From a checkpoint of a small transformer trained on Wikipedia: capped logits.
Each number is 128 + 32 x the weight over its row's rms, rounded and kept within 0 to 255. Layers, rows and columns count from 0. Numbers have three digits each. The size before them is the row's rms in percent of the matrix's.

# layer 5 MLP gate, 128x64, rms 0.0878, rows 49-127, columns 0-63
084:122119186135124110102172143087160131082124161136136148097121111114102069170126143121113183134201187070077111122103079142170094130104135133162093141177107148079145158090126153193144098166095143
112:094106090126161125171078193091149142102105117103136100126159172130148133094125156096146158094116166140145158092098090119164145148171148140125107120094081060098067171157101107178191112069155110
088:133165164090153165076161171126129066108116189163144117161149120155143117126167078102078183115112197168102140137148097125126113072083128141132144158144109103140169126200145160135128114092187155
109:179118126156085071122164116125147112167143139188097099111114138102191136158155101118102146167135141123105136098139138145112056114166089134106149066114117076117158098182134114192118137146085212
122:081120140142085095150137109122107162116140088167118085126186135079098120141104073171146123058141147112187103095193167152125132133122121089127140145089070146098153107107118134168159131160065197
093:105140086147083125154108109147137084142182160175135062164126135141129147123151100113122118083175172075108101066203152121165095140128128112196137131099078118072107155130165089132143084148092150
095:173082175120183182120130116120100097187153192122129146105153119115094165120146122126109050139087157128098107157091129136124121128068068142158164104134132085152082089103120141135056178147139127
093:088149157104155129143119129089160141216122092108075163146114111125158134207153089086123075093127139125118104156109131166115137191099170145149085110091079129128123095059112125134157143085174101
099:108097130104163142148153118095118128171090161164141178114178049140069127143095110125132114134193143094134136184103174110163109148117167103117154164098097140164109200145129149147104093111046133
102:132160081175138143131090101173142089117138162163104221092123074151184111120101175187140059144117145087094163152087113143123161122140114123146157104072108134123076139135169104107108112099113156
087:069153130132152145103106164097075166077121144136148064119173124122126072168141151097095165088152105066149149163165088117184155109119107139187134145137146184143087123159164150059134103146115134
096:144064107136120173097143137136118185081091106107057142168070100106127145160143130144095113118110141141119109063090085094137089156114207146111054119133142099086152078147118157163104117138143110
100:123125147126149128173121137106178090136042071092126126155090117113115109119144138161130085116183139168173113079105080116126142148081141212075176129133145107115156048153169125163142131120123124
104:125093125103164163149094150110097142090098140153089153104149112092103105100125105095136148097171190147113112178083157145119121149118180114053185116138125140062182126098127184106182086072117135
113:160073127102095141146153175089064103159153083167085148135165156099170148205143115109082078170145145106104153104109128157104119145135105153118108043110143089119122138129138167105063131152161108
096:109157102095110176131094122125095146173128094127175125178159071111126158177162088156098076118118194161152131149137142173124163121143097086117112174111064144094140085097071144130123197156146105
093:092130125130167142201120141095149143105137180071145173105120117182073149098100139098116117154095175156125186108089099063175165163099153136097072136140102124121084116102122122138147096091193124
102:093094141163103103085169115109163147051161171123108138089109121131117083093114105160149086105107120131183159086098125112158100131112189146152070115112092101180117122155138159162156072066113171
095:112133103109161094189142172134120208130118174102175140072187143130094150125099097101116105148109114130152182179069170147141101128113071129106094065149165134114090087126085116116098131104128165
105:072134131107124173188108059104078125129124115154161158128108131143157163138139124144141163103092158154123113169166134102120167117135168098160089149102139153132218132133076151138071124088178202
098:166165087178135160118166122129147022142099106114124104167157160178083095136175157109131129144120039098170146171102196146127167125154121103125129155127128132126112136079150118139112114124071112
088:183122156151160134118077132178098145167140154148157099127161077147190150131126115092126194141073125107052147166120115102088099104113096134161151114133166153097104171156136100183077176157158136
104:125111168132182138111103145095145149122121089075140101179157147106098128089169147095130146131086113166167108133143097104078169176110133140090142133143091119172106111130057140180141126063214080
098:183101072148125128107125128098143145150179046095180143152170131103145098183179134117129089099131139142164132174142209138112145136155045130121159150137140152169149176120137174101124141160147133
093:127178163103048132105161146137172146139133134157131096083139133055136138151129109084122180119155146124112114166120163160148117181091164117104052157151135174118121146119179126121179047125106158
105:153140084152149100193102141205155113080109120127129136065138126046136119148110158189166055095109145135153109129108150113140164151095122146115189168089119138153146136122133108075095111138123180
101:156121128102146109134142137104132124178132147143101117191140129136171083159216063070110151162134113115115130149163114157139113159158180170174110135125156166110148134166186124166145085151076056
112:089133095104153176133102083090145087128085085139133105146134120087089100111090127065163131098130124209132120102184106162160151145150145191116077122083093132129115069079139171108134111093170133
098:130182103118119145083177123132176065111080154207149158151087156144154108122131147161140226185085163102114135133171134126178124144158162102114139141124135159165133159136107151190135120105140143
099:106112196184130136163154134152138150174167072144153113182167124181088099114097075093122094099152168095078136079109153117090072099147149114102165117111113138107148117101125156046119128116106155
088:168081137149097150107182188159114117120107183108058086124094126138090082133128149097082152148161140158120132160064125150141120165115079126149075136156111080118105148128102164107093043120115096
119:150112144132143091109177214102101197082164146114124161101125121136124163166123152156160126147119088153140133070118130168129078114201113160121162131121121053072141131134095125144161186105100160
098:145177207134118103096174123126134098062115108170145139176141046113165147154158141133070123098160129155096160176103087173129150148118172077134105109125100146146107144107161137107188133088104153
096:140090143191174202097101111117132103124175172121134200089120141164084086121147171086162138139111101169136112065148101117143098082151130115146098121135140077109085091159147116100116130091189104
101:173133192163061132087090147108097167113113120096153106111133099142109121183087135120139116122132129167181108155146090164079061102179100121131121070080101173137092070106117155123077142102144125
107:140139138139101158106132122194151104132092079100063066138131144161164099134210133070132170135138089087122146203142201134102142115116104140136159134149157138129133135159140163096128073076107151
106:154134099111207139162095133131141101086141164083158143091111149138107166129141154163142109147056131137087159191134070168108156135145145128149138047138173129141116164177197123166159105129115159
091:117180117175124161109152119127139097086136099145122216211073127161122070105129158108146116171111098095139100101134178113166079119102102102148118095143092117139100115107190112121126054127108107
089:199146197090156135078174074073133108136173081156142168061117134100150089110150129154095181128107101104125069124092100142134099140127140124149149100140140113083151123111203089114103149140136131
099:161136113098113124116143183113056159142171076141099102128165136070121161143109156117140155131157139139178104074073103169086138131115161073118100140063114199124063171140130111155101138133113161
085:062203148066085144142140104111125160107106117092185084136109117107120041134095128137138151093112147156191079134139170127171156140169188108140079165154097122123156128115148135108141123141088139
110:164091125152147123125142120117124149175153076113108160081123057148119139108199144168137200144097149146111096182133130099112148144145108084149151156130122141094113162241121088166112157122164128
096:149164097129078121098098069103110205206105087125100148083133124123139161173166133127123122168127083132179113139097167154126110147149124079098131084106101178139139067137096143105107172109113185
098:196163181145178182102091185088133121094110137133173191144151162117137095152098163068058115115093105126081094157176102158125153148107132070153131116138097108102128142108157137135101099141137101
089:131143152105128164141125095133097107097196208145166117112140114119165169141146101156173128109161130082118093081138174112132129094164110110183169150087139153103169196150176109071148091111089165
097:130176204123148098079075154094134116144135136112163144053123144088173127126148118118069100088126101163123106184131082126112090126164089086078167156098136139125134128190118192126106149126084136
108:177120147137112171152161129126145109110077158139174043163175152130144107162127107084075115097131140103089116128116149195124121115172111095169121108079073088131190124100147139079078088119106147
098:114133139151074142178117152133134145103188123131084158106122132196170139054137173127127148111120167154120171146084091103072098121194132192178133152124167172106107152109128115093126086080146153
096:163176105147108155172135099161105099185145057149116104163107165173102145134110118140130065148120128134092140117096049088042113120096051141137127099122138157111113128124094134108070128122128094
101:159113180108121133097133189082097192158103144088136106114162086154131196173144119107128110123100102123115114178073160152080100162087103128162161156170154150148130174146077087165081158150134136
103:112162077139130166125118118132155140206069161163089164115137126088100178140147103150113105085083119083135100098087191135150168187124097120162125149094111165135103145103111114114145132131226119
096:097136109131141158108141117103158170048131107133082174112113139132061074112124135196113153110166147136143084116155083130201118159151213138150120067166100097110163107137120141105173119130116110
100:118144144130167133072146170100141082104165180139115169165156095146151105148136098167149151130120141110131139154181167126168143141163139193132135111135136149107183183124169084192226133124163153
104:094143126151146150155149161081059113092125098119130151122186152138060193100161111137100071135125164163138173112136155163141183202118139168135109115171140131138152150076149151145165114104181092
104:058133151144106149084183125130143178060121124096105143116139136104141117143135137165088191132110133076147177125115178099130157143135142061162096177026104170118125104132106125096145132153111144
099:120101146101151101102110208118137130082141136131174117100178159134078143152170167056160154172141114151149136146148126186079097103120104096105186098080129102129092131098085136159167176148151171
114:131168135117192174150145135153097131123177145101173085109165107148103157102163164121120231138111086130109142143122154088136148155103062118113121113148136145140125155112110225120161153122180167
104:172132119130179088110106191101182119194125114102167114145147153093135105119131136110149150207123088181109122127189108138099101132128126190113156073100073089105095141132093161161158116078121112
105:053114114115100123146152132155117151083138098099158072142174084145065091137100127130099068094197146129127082095118121115140175177111139129137133128099062142119060169134104076130106112117136084
101:128109112136143105103113114104123123184143083176071136063120130127151129102209118119146177165087165162094134150102078128117118185139153135166050083158173166141153131153101086149139132132164174
102:105178109172074119124098086174085132106143145182206125096081063091152133130154073118168118113138095167084169121089137095125126125165116110092168141090155122110113127144141126113146091071107178
103:081078180142130129117101177088112142155156101110105145081124164145122123120169157127184138173083139140134125073115026085129118124165102118131136119121148158091099177158108162113074172135145188
090:084144115147138156156104102130212132101055157131122096170130186131100094140119105043084147141094165153118086151181114083134125118158146105113164089152114075155075123137142156124112147109177136
092:082165171127145108119130123179194103128122080129114100164112180083123093090130075119164140150140079120120137192132130125075180139124137123160144099135114193128173191131178128156141144137053126
115:166081142102165127141108119148107098203110192123146161097144113108175197132101123142117130123124116159132099226102115144107140130150156162137131100174136136107135118158102154086030085126098130
089:193117148167189106139102125063120147085165125160121172101104116056113089131177113104119162162109134131103171127117102132134146113104198155110163127147149124088109139078150152156115116096214167
095:099084112136038105165084086138132160153152140161097143092129153105118097083134165110138151119136157152146116158131145171162187151145164128165161115121147146136086188036146112163136117101097184
104:148103088138140103141158131161120179135094169121123166140181120111157092129111108177099082130124134161213137109132144139144108111124147185134094133046089107114154096168143191074118066092087140
106:167077165128155155147138133192178169108108107171101119107081122132095096099163190137181175123080166100113139163087101148114106120143123123099180141173171146134153182170104147188095120156113121
089:087130133073135185142078100098109115149103151143116194144143127149089112106166122209116097160151209106103105134113158129144122168136154112135108140102168173129147188128157131113077145126046148
102:189123157114170166146141149170127110131122190147176148134110037169170100153118139113098160150136132163130131197130114125069110132138043076105148139109119108135165094132168097142090106128087150
099:147114142112186051147131156117109130152095156173130122105085082127181221139099096183094158125156139122123094143080144142128081173092140140112116118128186163111124104125125130142078139167123198
087:162138161164084137126115153149121074128168189125175087138128093152155124169119155211111106100174068108137104167146116121112078092153069113137122164122129154123102128173179105106065128138076148
093:144139101140085109124093110140141106200121160175144147115126083165171118141172116137156115132116103139126063113064144146146231116148055087126129133080111106092134130144166113136053128100119113
103:095137123163103135148126096137127127078138131100137130134117103117085141116053128198138062081150154139178074063085153111115134144095120129135120156106101156104156139148181094151111050100080184
120:163104169185153066121079119121150197102187157103139144153142129130081071125095119129143115135116146127181113070170073116125099153160150178140155098118104093105107110130123174145163136112206120
098:157071143186066155122140160097130123157144109151159096110081122109100133108182094116056161164119137134119171113040143114164073125144083121097146139091092126078115089087148122120082118117158146
085:095143143087136146174066129092105107126149093112175089119182094145113179172115140139107169145124092120142149152129117155121137150135156159140118064124097111146066124130066158099101144042208122
102:115127147132131147130102173126149077113090120151196149213115134107102140150116078099090137126134117152168131092152186156118143083182180161122108097075038088107145125106119168155153146106137100